config.toml
num_attention_heads = 6
bias = "none"
parallel_block = false
beta1 = 0.9
Each number is 128 + 32 x the weight over its row's rms, rounded and kept within 0 to 255. Layers, rows and columns count from 0. Numbers have three digits each. The size before them is the row's rms in percent of the matrix's.

# up: layer 8 MLP up, 768x192, rms 0.143, rows 389-568, columns 64-95
# down: layer 8 MLP down (transposed), 768x192, rms 0.136, rows 389-568, columns 64-95
up389 103:116150129115115162134089104154132152082118063117149129160093079184216127136149105132182148140058
down389 098:104132151130160071121059060193127143157123162157128147136137147144072188141095065138099116118116
up390 096:110108092115112206107181170146101110146065189137146129107170107162127083118112207119070075085100
down390 099:135087156163118059124150139125089089098103130095105113072132172166161092130190129130159116090129
up391 101:165133172108084099120157101172121094128095132121111155161127130100116101148169090162084146164046
down391 102:078144107230110136161138112114112068144093107121149090150087226175191094088137062151119153163160
up392 103:111156103139088124175164121131143136116127085171102113106093048098144061130166137115135167130050
down392 104:102103150127118139140172105080142112148099169100098104171154172137167136133086151123101111081155
up393 110:054119178123071120192145126132125145139139146099134167147104102176142167110097130117124107088118
down393 110:099145166179116110214144164129119124132124088160124137110138158100117055106065135048127182165127
up394 098:127118151149083175178129137117135162116102112132073103102121114129178084146150148174121126165116
down394 097:138140120122149095123140213179078091158128146150096165120125136094139182144085125143139149097074
up395 110:153149152162130118188119165123109116082093121086090106147134131148156088117086127145097124148161
down395 107:188143135100153132125089124163162146145110158171139117139100132110077145097130169180098086168123
up396 092:052068130097149139099114150169138173095130145158137141138161145143183083101095168086134122098184
down396 095:139089122080135196129124160118122122148137136117108124102073144118127113169126112133165126140094
up397 090:128149142110084103126109117091105162147143139150128079147108075173100133102149138075161105102149
down397 088:084119150160132121142204134101148072105091108156126175202180146130104118126087162150123138127150
up398 100:106132116177068107115121146142121148108144143113186074133018129110148155101118147163156114118104
down398 095:238149155138135121107103122167042170118122154118112159078121118119129169166151139115150164107100
up399 101:154119131080081123230228069207172158131138103126165136135141140159131110142095117123095107153159
down399 101:118074136145113113134146122169183188111128177159143032125120092069130106135056070147160150083090
up400 101:156151140087152155115187157198111096100171083121124093192118131136173109121147078158115130078105
down400 101:138102118142118126128140102144121167124141131073179188151188132113121087141130132164175145128094
up401 107:120076110131129123151130129121154108133148134125089136112122144168092130135080116090053162173135
down401 108:156138139121118180138141151097136127119168170146137135141123079096049117149144113154127090126068
up402 107:121074078121064121157148140152109210163132134106151145094147133163126118114160136168109132121091
down402 110:163084120119165197096122149158174129110191081127142100101120118168203146144239126114148047148094
up403 106:135163136189059123121095150132113079101105084138134073123078103165074136160090180109131134106153
down403 101:171180066142139132199076094092119154131141107128128154128128155073145184136097176067175159109112
up404 107:103133150155111181144128140122114097140081134128166137134092165126108156134187104163103146121083
down404 104:188174149176178157122159176117163167118131134085240102139084133132119112138086131153162065129121
up405 091:176140091115065156109143070133117130121132122084109106122126091164045064094162134146175116120125
down405 097:110086105099085137124135118136079096144116127176115192134165130155059176139125143099140131089089
up406 098:096102152116081124154145166138109148095195084112098152177121117166163162137129172157098114116132
down406 101:179101153151124123096142116174112137102148132104130138147165149099184117097103131178199109128164
up407 094:148115200161126106106110146158094123154039112070128048161145119092122109123174116154074112099143
down407 099:161082157081172143145176161130146156138148111113119143116095170074079077177107144115142078139146
up408 097:130111090138184131133218157144074203149108173126139076092145120147152102116167095120126142177121
down408 096:095108089147108193145114119105173101173147097129147194103128153159070157188129057129135187155114
up409 102:131123049178059106102099090157100185142200133084100113194164148115163172116149080148147103068155
down409 103:148125135122142088144087137141130100107098097042095123080151129161163111080123072129066096151145
up410 116:116155125082121125089125107102122137161086097093156171169142150150147134149160221132155133139046
down410 110:071077128130119114133165130148135170134157097117138111145105124090118131134125164131121125063107
up411 098:136118112139131111130147118112136089112169129114125170172082158060176095125132116143155122123122
down411 099:186082085173143082098106151084131100137096174083123152118130112119134100138196138115123125156131
up412 105:124121137110071173190119123124156127143114112074116111141181149161165073161106147065139132057185
down412 105:157111105192075164174078042067172157179104197124121164125169105096106151146113191186159093164204
up413 106:154079171157023145190122161127152133135133133110221134148123084169138155047147114084118082148115
down413 105:112223115113180164115090117137142159132102084133163100100065058158148123116079138131130106054170
up414 101:157139082130137102119152122140159124154159171135141128244175054055107144099123132054132119130113
down414 101:097187086183079114086129102099159143184065142083116195191109136123091125104180185107079132149172
up415 096:132094122087150085209176134156097157128118076100161128109156134158202091127091135171122101141096
down415 099:071200166137195092129104104135093121136096144110138138110150078146116156110167101154155138127148
up416 125:118150115083107199135095176137158136179118130150170133157146056098114056136137123045098186113118
down416 110:121097103117128106152115138148154132134129140120127118109103121081044157096112129090139173145077
up417 083:130135072194136169113105147072166120166093086126070139130111143152122102090140155130066187148152
down417 086:154093061139159140072144120145125132120106143125135172151136150127136156141179119182122132129108
up418 094:128041114130146178144196083118079182088152100122141131173145117116141065114110137155120113149132
down418 096:175109100136183121195138179177156197140092104123130125083114169176102112120168127068132151156116
up419 031:093114093128117105155108091117150149133138092043151082171100083138152107120106126131125187140084
down419 021:165139137168153066155136109152096162101139095116143180164132138115154156094168133151127165154120
up420 107:138137171104088088145142165108132112135168045147148126154104135136134134106133164107116133170126
down420 106:115163136102112100139073149074147138107157083128131088131125157134141111152078135126136094073105
up421 095:142138127136171139146125127145133126152194117107135120109120153131143146109057150184123144132114
down421 096:164100116097118145064105098084134060144114109100127162105126096149125151176188157154186172174069
up422 092:103118142203138094181129124104101098111118122082183142147142146108154155134129112066110175166133
down422 092:125128114113110116158150134184129104096133171152157151121057192132096141187152174161119084131140
up423 109:096165156092135145146128140194116143185143116128157129188165108144200122099095196119132135049144
down423 103:185144126148156140134112121108142144136199130058112131075103141065126069101166159145135100126137
up424 093:081097133090124124170144189110147125128070049149138123129165103143159101130064126171124157140158
down424 096:164149096146067091145117074110068154174146141126064049128130071128054166088144129117154088132122
up425 027:107115130165116132208124093079147115139126085044142121128147125121141104117099142117124138152133
down425 023:153127116137101144120063229079150119162144122119134126113144146093107201181130094155076099158172
up426 106:127058132138159153144158144135225108127150104134128132183057182119097113084161142159123130165125
down426 106:131119141108152187101137133102102074131125120136118141163086148110107144161164146134139152116115
up427 110:064082115156058135144141149192123096144139084123083130132105146142109131111136069155138148142140
down427 112:156123117088099123093127104086121130187114107135124102139096170131126096111087111110168177129156
up428 028:082134040157119178160138122162168112134140115068141123149101101156186118089127135127125156125170
down428 021:183119149092139071135106110174071218123110114170131147186080204082089141114049113088100141113066
up429 105:103159114133093140170134139102132155171088087123131118177129098179130158153104097095102168116118
down429 107:099091127194090128191133111095226154184089126084107088131139129109174151141159110134154137103124
up430 118:133115182076082137122132151120110185193147130095071104154133139087130092118119147105149090087092
down430 122:122110143093132181103096123079134194182166179133143120154185147119102053105084142130187154110062
up431 098:124100112155165153092152123120132184099134103116091062112074151120126100080123177064112126143114
down431 098:195183086107123219121123157178100120098096157131078069078114149126086097153186153106103104177107
up432 097:145111136108134159129095072099169083128142120106139113156158110126099126145090123085146150138158
down432 097:182139138129135121172091165128108083119093117126232134128106165099132122141086123086120149143096
up433 103:152148123090152121063118119081123120162101161152175121115143136146146121117128112120123141105108
down433 098:144100143098115121135079163139127136082048147114113041132180134085073168161093119136125098146116
up434 102:103186148124127123144090104139148119138140168092132135137183142141125117097097156137037099132112
down434 105:143068139141139107129168163094115075131086146126209128169134086121125187137135091128120048149104
up435 098:081054149163135137121127131150220086116103132108087090143137144125169094150124194147098079115119
down435 098:135165065101117118081106128186112127132108134141102182165116134143129156126103155132175181099071
up436 103:087115086137126140111094100179171139119097216133153095141171078115105008102143149121154178099098
down436 102:177096164144107115167119097132143105142140159045159094074171122129135157098120090091110139148119
up437 113:126095100163095095120170116122187127155165152102126076204070138197180097127114102170096114133135
down437 110:152121133136151107149125158132132143187129126094111107099144131146149100138121132106088181116159
up438 101:145166151112064152111115136138128142142130123097119128099140122136159147132127108112080123144071
down438 100:123060100125095125174185152156090076183149109083112121129144093112098121172105093141164129115122
up439 095:145157169136131139100173165062105123116154138115167095151121086156135143121171174150136122113145
down439 098:185169114121080080088110117151147138174104087177158180118192141145129151119155169121086118174191
up440 102:157118172164144165180122046147156120110120036162100112152155131091170108131148131102125157124143
down440 102:138085162109127134150095207127117131117146100127085059156073093164121171085113112099118164186103
up441 101:123155093135080116102107148159080145138196109167126096145120144100141060119175162138107159121151
down441 103:087184113162198128094151080093120107063113124163173127116128122108170117124152132113101147114145
up442 092:103102121105088146121161180101098135134161086168161090116140102161135131088169078181110087095097
down442 097:075121151171105079126117143090142170134173118126077122118214162121075132141218131116134146165139
up443 092:069180123133122145116111172112106126201198161103107103121089130137136112123140145113115182087137
down443 097:136172183107136180135090131151107118072094112104134174122148197098070195156124106107151121067150
up444 105:116154125102143111121159097110149091131126084057112120109122128144099126133112129158092176197149
down444 107:127117092041102131126133111067148088101153180062120156160104085136111121123113059124166105080134
up445 104:106140112150159104194148138161176140153137080132149079134108171165142170135161148067079088145170
down445 102:129113114109131145185138126124138163131173162105130113178087161124174116167126215160127055155120
up446 097:174091174205129154192221146123107147112146114104159152146063120168165093130140137067122143158036
down446 098:136238145087185122084084127145131179102114162157109080110129158138113138108112152139162127110114
up447 106:145177119131113111144118109201183119141145105120092117124101072132078100149165187096067178076156
down447 111:169113141125076090144127168138126098112178102159138146057122121144127074133101214179126174071108
up448 102:131101159157125123192166075135182212123152109129159152124141110122199085127118170130131085142090
down448 104:119117114130112072112108121154176126129140133105137149185098161094153121145095138082140089115133
up449 102:135149097139112115094117138086156141125062123135148119102126141119112136131115106160089081098087
down449 104:144113138106102134193070136152140137031129140099084188100163092137089108069162070120142096048125
up450 101:063158157163127168173135131141187132098172072131097108124113037177128084127106121091129177119118
down450 100:059136153103151195155096195159102191108176120129084156159167115134094220107102113085159134126160
up451 024:105158094145117123196149117148126134143114101076167102157124070148142109125131128092116214147094
down451 018:131135164104157167119094137137100139164125089152125142190136135144126180154127106070114145127111
up452 112:151161118142131167065165044177103126135148155123067188122104127117134114084162151123125123144092
down452 106:184134060111170106092119136123113140091117196144134209150105161128150133078231102142079139113146
up453 101:137112078099092126090147143120121165149125115149086069158078111100154022094144142092123195149180
down453 099:194146103081085086111175105072133136078167108155091129100164145164142071126143080189152126147160
up454 101:153100145129115162104092098193168085179194115119172088132151159143146087085168176077185131074155
down454 101:135119090132108174119139161127171127106078073111141137175092173147168129087156129108152120135116
up455 102:115111169118102155129180146110112153114194148100130141133079146127121113085049125154153119057090
down455 101:131070149187130133154081139099070109125138173126125088206167157091078130087117113121051166125228
up456 102:079159118073101157095119127194068175117181105074145118208147080170148135076146136141112149117165
down456 103:157151120106127132069111106082094160084129116124126130115139100109105165114117131178142124093121
up457 098:130119096191176176157108111156106137186091098167114133091069061110099086101121152148117169133112
down457 098:108132116139146054144141078127116131162138179137110186121093070094069138162134122131138106118127
up458 106:066086178075133129172095079165077141100161107115187119161132160173146138107090151136128110069161
down458 109:115060100142142156179195122146160201054155137094137156129121096091097127119122105131191114147144
up459 114:128151164112111147089182145158162148188092160145142119117136148166156088111147138175117157137103
down459 113:149138143052150129093104150088088157143130134120098129123124186135140108089118143121129134167092
up460 099:105099131112191143123148116104091171060147155093120086139143107093155140132137164095103108168109
down460 098:121118103128130185134192137073098110129137115139134167108159152071108083143193121140178101136130
up461 104:138115101151085139179167114136153143101064103097205133131139078187091135096135119139117124091148
down461 106:096136190162099176099162129167157203125102126101087154123106022110184145098158081028150086117105
up462 093:138188079114066090109182101171169133179156106150120099134074154107178080112136150119105137088144
down462 096:150117121115095066101106123139167105160142139095141143115101131112178102174103110146169097168125
up463 111:116098144133100131165124131103224152156155079133128120194129129129129152099122073127067118142124
down463 108:036104104179116173087126089100175140134111089117158089156069122169129143202131134124080105177074
up464 099:137118062124107160117129099097170135142122094126121151119116033100099075098127093116154155143132
down464 100:177124114152174112110135140149146175073109088088102159100094129134093153081058172084129126113090
up465 123:047141123176158168160163118145143124102187081103125143169060121090128081127124138123150102177094
down465 118:140127140135068168074121143112138126111182137145110119147100119092096090102116125146183109212095
up466 097:109184118128132161108158059172147131136115137006160125105119093110182121129075141112093111124089
down466 099:176184101126157159163129103150092125056113116140126136085127134098130108096085092065086125125167
up467 098:109123141146091138143240144118176116118128126114141088088115078178162073046131138132141159074127
down467 098:154135078159036085126079144150145193066114121125195105126135061148138165103110121123119175093102
up468 115:128180141126134145134120102099138118173162131148112175176135098097115143106154166171059131160106
down468 110:190105145109182113165145164170099176104135147160114120137108107154131120090113157075122117123097
up469 102:113112158135159141119164153168122153157109111122165129145167139149170053131144175126106166156131
down469 101:146159098086126157143136128159135090083173119159145104139124105128135097169125117167150107136126
up470 106:138153125115121127086099122080105177095101147096118099085168070158118068053151114132126131081153
down470 104:136142132172135082082185150130106159135095098129137102141168139128140115134098111119132113100116
up471 103:091133138082123155113164171195135170205091166136147099159150094158148130097101158094126129077116
down471 105:096124125145147198103140143115126111098049151110126160126120172113181124163092132113117069068090
up472 105:145070135100142090087181060156106184101122093127191144125188116105134156147116109159144131086063
down472 107:116093109151126124144101107102144150130119116163139184123174076127072140166101128113138141069141
up473 105:111157157103121145113155146191124134139099163079077084204203112112117129163172173081159133124108
down473 107:115098184107137110132113097176111171122123191135075102159154109097107109171184108117156122156122
up474 107:139145142131080175093059107132089133139105204100159101189153147118157122159165165143102147181079
down474 109:142088144099151142177178137195074122121130057109096139101127181164076157062125158135156121074172
up475 104:148128132108127080157111115181131135164150072135152144152150099157116102109107104107168169170086
down475 099:142122096126134145180158166135133160137131142146144143111072161153173118155156064133154139146099
up476 110:080169109081132102200094059079106165158122118071119146136176100167114124092169184151150169189092
down476 109:117082143069110116121099108195119153146220159144136093167115118171100122140103117119164162122118
up477 097:100037118115127168140198102102140125113134101161116130173134148115095133126106141193091154102146
down477 098:178127071096198192087127119133136079137116135134151128123152148176143121140168161091173160091105
up478 092:110173085154016178153091169165126178099097106139175078142121098101127099064120169159142144165111
down478 092:181151086150114123165092103084164123066162156119153106131070123094138155141096146143120131141111
up479 107:050126086102130159138120070083172195146175127145195114120087095100142069117092154087151121188072
down479 105:166137124154145143145151127102135143152125116145174117158161134097063145094162173116105145168100
up480 100:113170104143137095120174177066161159119118137103115075121124111236098133104144179112143129166132
down480 107:157130112092151149131101149134168161133136147162154155186109065200051144165094104160101103131119
up481 106:111111163163091173161124148137121116081121132150139105107097126143134082113180190122157131083091
down481 107:090139142125080075092095137111118088124201101152133103158139135136165069141102089126118116129155
up482 107:099154165148092092136128154117129081077191102104087096172168146155132142100157102153182098108129
down482 109:199115116148156086162212169109136101152182112140165115063157156157149101133119129098189127142108
up483 097:111087164117104122093149121157089106159140166113075086216177112136096158113111130120075090136177
down483 100:118074094084073125182079161100117070181170168163163109171181140147123139087136108122079098162153
up484 103:085136115135128119109153087184156106127117092016060166158136126071137138158149174137124128155103
down484 104:088088108112099077104165148116191161165141133143084165135178157132144097141114078163111132096121
up485 102:088133114100093119105073117097212114119134166141140086116175134091143139116098152170153122111154
down485 102:130156145133111169109164148097113057101146106111162098106168128108116146099144167124166158106172
up486 106:065041152150143136156217095159080111160154146103122124160123110159125167111137115191134111134134
down486 104:180091126119172089141148123099126124100041150133135129139107059081063150100108137152090100148160
up487 103:097186125158116174154127138146122122144147113123126151120181103155142127133158136098135111085122
down487 109:136116147135111099101136083102067118069152100145141150146117102111099138110094133155103135136143
up488 104:087071038137119148166140134139138048106157110124163110144027099159189066126126061159126192095099
down488 105:134055163073118180090137160140116149153127100140131100078132117153164122198163135122102129080068
up489 109:152218108118118139187189160095153089145166070157086164134127142173140108117130141077137213148035
down489 109:077121088144140097113155105126106142142155141187127173158116149189193095101131171135155149134084
up490 098:143136170090083169173108156113136092158092131102126004125141135204193136151135140161071120093131
down490 100:170090126157107125152138086149128118122084170110084085110141138153160137100163168055105104087191
up491 100:139143141145158151163148095167149093114128128114152080140061154081143137120150156103137114118132
down491 105:161098091088074124116124105170125189157078121126101154144109143139120117125110101077118110098076
up492 101:121086170151116135184088111097096122128186175124107129182105089128177176108145114153113150077053
down492 099:038054156174122151132127105139073114081158109224151099155123159098056153115090145150136175138147
up493 107:109154142144079098097123117073132165116137097180141072122142145153090144103084149110141168089160
down493 110:121119100093167109126136127116145122075186099160134156126154123144124134086145076142122131088133
up494 092:095121081128158110140169130110099117116156074129127150142119146154126114126178121184108137113119
down494 093:057154144126092128113118167171147095101185119168114102128110115078086171143140109149192162036163
up495 105:117177149104115160099130096144147073144120103080096078132112092117143106122115165121141117129167
down495 103:164110088033131133131120113156183143090121114126134119065129152128118161155184139096122196115098
up496 092:116166171140141137185127150161142122102103121093100134148136106183140152127162119142136082088153
down496 096:193182080084153097122121122133129147104133125144171182141139156183155108096197167117126163085155
up497 105:142131103148100132149143096164091126144117112113160102109131127134112089126070192105129127174128
down497 103:077149125103116117145143166141106136135167119149111182099133096164127146133089112135118120143148
up498 099:136156100149066120103173089113144085107141122071107105139054109133102084070121207130137104155151
down498 099:115112114182109146101161160053102096094077130084151137115213132141107142101140111158123122102182
up499 113:154147092117084116133169110113133108136083126124137117124123157091104105105155121130134152150118
down499 114:122182090075111076127169128095085156127162133093122129163145141170146167156132147153054171129126
up500 090:123118115065132180091151124132108119103168104118095112144038114187146141079136183131148102084089
down500 090:098127160113133083151141134136124152139151115156146144151104173129160118156109112062135171150138
up501 109:116121118159127134118110102116092091146090151142083051125154177151098126048095117195136149093149
down501 112:157094151144185097112128064061220177149168197148093074095097146095170063151149195163093179132180
up502 088:095053134120146101164160135084104152074132158136157164095106165142215137147088136147097182078101
down502 091:112103141149168144147152197156101099156088112123173166098159122130083114104132116111128146097175
up503 098:096121151140143143146156081111131193128108079106099131126112154145219099118115131153078154138057
down503 098:102185106170121082126117098115129138143093121141110114088137076098153141097118115144183147108123
up504 098:131123107178054117116110118115162105175136137130137119129105119191134115119132122119080172111153
down504 101:094147111093154090123128138047120142135053135143165139121237126121081134165185176108141095150173
up505 108:090090089117071126133210155140136158112098067124118120210149108120163137088099106142146210102114
down505 109:088176159129128153129138139094091152094051124084131161186136050127179134124175080119151051029130
up506 104:075127135099160102177144171089104124112148084094136172204038141189150110094105113151105149178111
down506 104:177098108084108133146196111179160139183127176089053149216128155121114154184143092105142127139117
up507 099:114072140124088135082119132139100148251113137079100035133122129143125158138185143210106094112136
down507 103:117139175155153138049142132160160116182140146159078097095136149080082106102115140086145076108139
up508 111:106148063137140195129153132115136104157096135099085025103141163073138093100105109121139122059120
down508 112:150141052162122068128101134137201160165141124142157140146114166104127151105150181107112131161136
up509 091:153112098200134089175140143087186142167127122158133135154145143087181082136142146119142135173077
down509 087:078162171088128073136122134127101122151139099119157145163107138149092129141121160134119146080119
up510 105:092117131132160129162135092148160146125099108043147149173144076125153072118115144109142093170022
down510 106:137143141133183133160148127121195112087126087093179153145084128129127156166132165112152156156114
up511 102:100152094191115103193152100139219153141144128118105146079112128136184111138132092135024152117153
down511 102:190092099088065069133129148124113108223149106164150134104141149148127070122074082099169156061134
up512 093:085173082096139102124100188158171088123228090075154171121150115124147194069135159132082097128058
down512 098:148136073131168190149126128098104095123151145062121153132169103095138129093160071167146141104133
up513 093:089089170149106121129129114124114118094147105083141082187139159168207115109131107176139085098135
down513 089:180135122076164070116148139144107108158132152144126139111084135146122106110112063095115074075140
up514 098:115101106151151150174138129109196088109158096104206131115086163130149131116149121094141111093141
down514 098:137165156098158118154065107137149131115068111116117110141075135112142133170140031110149068116120
up515 026:115121102117130161179115126127166166163142061114180117155116124125151097085113150113142128107124
down515 019:146077144204158097103149121114142094134071131144127147037158032118107074155069096063149109164164
up516 096:072096119087114092145166093110199173148118126173155088136162140083122125171200127115113148120143
down516 099:106110105119148174129127123115106095095116101196126170140128168114139122169157145151107148124110
up517 100:131152179125121135122124116141136203138121115145173068179181145161083123081102146112118138139151
down517 104:173159109151138057153080111097169134100131148132130120147167157125116160135139124142140108117149
up518 101:156124092138154164177130071103098101125078125105185082161140151107102086141149174097119106201106
down518 103:152070109148150146146147094111076115137094159186157087144110186153152116144138173100149101116141
up519 111:113067140138098164140161122102133213088145124162140121128118169123151109141125101153088149134148
down519 112:134121124116132115111085174167120089194156061112128121102097087184091140092133130136138065160099
up520 103:117151068143158141163120074139144186105069080115072129121093097161097102108067156087145125143108
down520 100:129132115083138153162134164110156161122070087126109148096084152088112076114158067083160142091112
up521 100:099078101188094162136168130139104131115074182155111141089122089110156129074150101111144148175106
down521 103:081126119177139126082143140126078151122112125124113137079102158112190145116179173107074132104113
up522 101:084121163174071150133122113150118081125113110133169070117154084166137111090081149113045160142120
down522 105:120137126062144105144103083127159163154139158165140157155102164122123113129095112099137120119123
up523 110:094084157109097110150095087093145107150113135088167119151081075196147133139083073108133103129109
down523 110:186109152156098085155183144064107124119138133127162168130149189126131138138076164140129133162136
up524 099:157122109032152127100155161146119137163110138116160123098053124131143111159151118088107164148049
down524 097:120122115081060163130139120078131101124183126113146068119076143090171106154166081169147163167094
up525 093:069135146119136097185081158098091135199150116068187120137136082190142135148171121187113157091131
down525 094:124191131105136141182083089097123126108187145106095155112088142113125145126146110096137098132148
up526 111:112134122070120095196122105099110150185155156083158110147125141065192123073035113137166111149124
down526 108:111132126096132111083109137075086115158106164149166171119150117133161075083176115133131144189116
up527 110:124191157145055164111160080137162115092114148076144106105145099137091117115140120103058115130189
down527 107:172163129087116148194140171086151102106148137129099053127171105159136115133110126064200080182140
up528 101:151146163175092173055163118108117090116142121114222143109122143106141118131148158104077118162147
down528 101:165121117096199126125100115069162088163117115069162096174198171137178163133125071149162104132157
up529 097:125157145060118159094101118083069147110108147160152122148147083162148116102154127082038108102119
down529 100:136137084142134175172158100087109203111159108079075194099154122109114143106083116105136087142125
up530 109:069139123109034119169074145176160134147144117112165149144149125225124134127154145091122094111135
down530 107:127166176141125097216177147124131138121087148133172200174082089059095103162157111110152100145124
up531 099:140146135125152113119124107092113100110144136141104139130164139126187149131123090167041116086108
down531 104:143057139133167148083165152130119111120143127019128150134157165149098121111193136137163167070132
up532 106:134096085167164120102192123119103125111183166156090063114099114200173095102172128052072108148138
down532 105:140046092091118176206157121104147069161136147125131115155159081153085103187094081156125141148094
up533 086:108067080146114145161161141123102174068134073103119104111056144108167096134181133166153152128058
down533 090:123172145166158148145134150124078148154139103126096186113077096130171165099148147146181081113076
up534 100:128147194097110106143115082076143062162127109135089082141151131164111115123105129135085142155146
down534 097:152141125098087132088070100131156121085145111151079084170181144082202052125155125085125059150164
up535 102:131121105139157165101158139113058152154118188120101110133131112126157062092236138109174166091138
down535 102:153094080139146155092119134110148086105118147124121135162139148117132181101139132149162158172108
up536 099:100102174099097100107119150107116132178114178089096127156180055123110131113055135091176116091161
down536 098:150090077118120127127145158151152159148132112166170111214125131106101112076097108103150149135157
up537 099:165118125099067065125182149080189120157118166082113103110148106164114106055142131089139104143139
down537 099:171175102090129082140143142106148102100129143173191170155195125145049123137114112115104125152113
up538 101:135151102136137158169201139112099113126126115135139137131085141164078102154137090132157183113071
down538 103:090108146120124177152098109121128076114141129193202122189131124095075116107134101107095102132134
up539 110:085131061115098176106119161131116141151157045160128121130093113098113114101156122117141167120149
down539 108:034184147136126112121127063211066119113161112155118129136101072112086123115113100121119126070133
up540 097:129124172080155212143178104106094133139112126100157146186118118109120123080098101108123119124122
down540 094:072114143105167049127116150104126108119133167138145191111092099119141130157098132075160111121072
up541 102:135131164161097206142111091171080196147112113121200102137158122149122135047083080173135152096127
down541 101:107116139160135135111176088094138150138122132124137097141111053145111161156149099147078102077132
up542 103:112115149153054137134130155133152108099124129111153087091136095106123111088123146093139049117165
down542 103:186151160139135122105144124103084154113133107161149158141098119130097105098062161152097149115167
up543 098:097143132155120139094115123080099106132095152067196130116127079100125131157118128132150131115142
down543 097:085126146078117143124084166105140121128168089115158137076255151142110128103177078153128085075169
up544 090:049108130142104106149152109107105141116113075130082103176129146154193148168083124152124108157164
down544 085:115124181068112107074110117144167169127153174144090147116117163104077142129078114128123120125141
up545 108:094102114073168134180131122111086135133171142149159105125139131129188080108131108180096166130034
down545 105:100114159139082134155140241109125165179069135105151159127102105120112155090131199102126124125156
up546 111:090174106140070162134120093109192134132155098144081118172074139153190121123176083116086109093101
down546 112:072112088076135100123143147100174104135155081101066153194130069164135094103134134128163144133107
up547 097:121105106212118135170153140141077095168126098137137134102095158088102144141143111150143141134151
down547 097:151107131113121229113096168102164151133169092122167125153111096120141093161049120163175123130108
up548 104:069158064149125127175107120134134115195122107079111147128132129168198124120154145148129143090111
down548 107:127087152149122157105173088154143096095148130119126168189165129094092210177145140119145118173113
up549 116:155144096171146128143137083146105120164161069084087136133109154189130142086092140136129090146093
down549 112:142143168182158188113081159115142153111107181139112076089113103075118088094112145124080102145153
up550 096:142120136183128201123103177132136129106169098149084156132124112097136031153180189042108184119046
down550 099:144118090187159086162180091124143095093146143096144167149100147150084162156132178134120110150142
up551 099:125147142162122099187145136114112103121116158160148111111162063115140135124122122116132135039096
down551 104:179188075094122095133184110119125171125123134129136094046112151152171171115159122181117100154115
up552 093:101102106126142192140196064117103171123103114126197084122124148140165100101063145168144133087135
down552 095:199116067073150195094135095049185115147130091169227113142111134124106122127070142118201100092116
up553 095:130148152121122109110165056216107153143171158152131125128131097129126142120112098128148198114149
down553 094:171140145115111121128126062152149088111136121114156105125119085141137152158138143139124099192144
up554 105:111141135202140140129150086112129114124161168114120071118140089112110165029078149168107159161150
down554 106:137108108173121157142154164154148100132136150122177110104131163141105076105133195129078132158201
up555 090:118123111131101116114109104116099165116101203126176111085032117104159127101099208133044131133125
down555 094:116142131122162108066091138119211085110145122159139103101106120116123084127122096118146155087177
up556 031:106129117122115144115155118142137138170136099115151117134122105136151096080125222150126165100092
down556 024:114090131105126113118109134136125074121139094232072139119144139209118124148158121124199132211159
up557 099:050144156096089125117135108096136141146141139049124134112118127128152134127147122137081127144131
down557 095:159150179102103135059194164127102145113149189139106173114126145110126128116087130119129113089117
up558 104:084083168175112132162118154125144145124118102133120143107137153098182140119150085155179146165161
down558 103:135088169048147092147115204192118080117097147106133056155097133133182114145095165130157122148150
up559 105:107146120147145135142157168184132106144108117127115106128167131193130093143129127118142117102131
down559 106:156089135124064103150134122091111086088153103228082145147156109153075143128112095114143077118148
up560 095:126079101168135127078105161175074177100146134091138083166131120159112084097125089104116110164163
down560 098:086199135086117151105095126121096150082161096104142139156133105172105078102112147106139117089113
up561 027:108093131137089172152161083141095124161117123124127067150090104150142071108145157115118130127097
down561 024:158145183156111099181203123116101120149154131155145199137167182088136120125130123112082135136146
up562 101:155130105061116125090134141113170111187184125130159087172155016142065102118135166128121140176133
down562 098:198099105138089157133170112097116143100163193111088134108133124074175074114137139130140131201177
up563 098:095143151127123125135145192132106193149170146118136112174123119106163158086167200139048153066098
down563 101:154098122129152172142138120091143102113135123143130143231102155144128093106094123145138171118112
up564 098:138172155121074125135076102083149115146106120100143150177144122103242151148143075108121126162195
down564 097:111173053117133167107130148125104124076087147032132143166085123119137131140114110081120091128128
up565 090:153144100134114106215121103112126128134139115156090166152143154108084145125138044085105177149136
down565 094:169218115083140091156122083148151085066137140108123131145158139134121131157180104086120140153110
up566 104:111154129087106153155121123134138106106125143083144103093124124141128122061105086138066158195123
down566 109:200147106182144101129111138144178085190093150109106148156103075150076128129108092089116129158133
up567 086:113080111108105142123133166094081123154105152103147065156140124123116129133158076070119087086125
down567 090:127144082071089119099088128148126160106048210142151123158149129097128137150129138086146111156150
up568 097:137147098136071130169161117135146089113139170097095054106172103116142073106078132037188111081182
down568 102:123140138088166083143141127114169173126161150126135122104166079139093072139148112107152150093171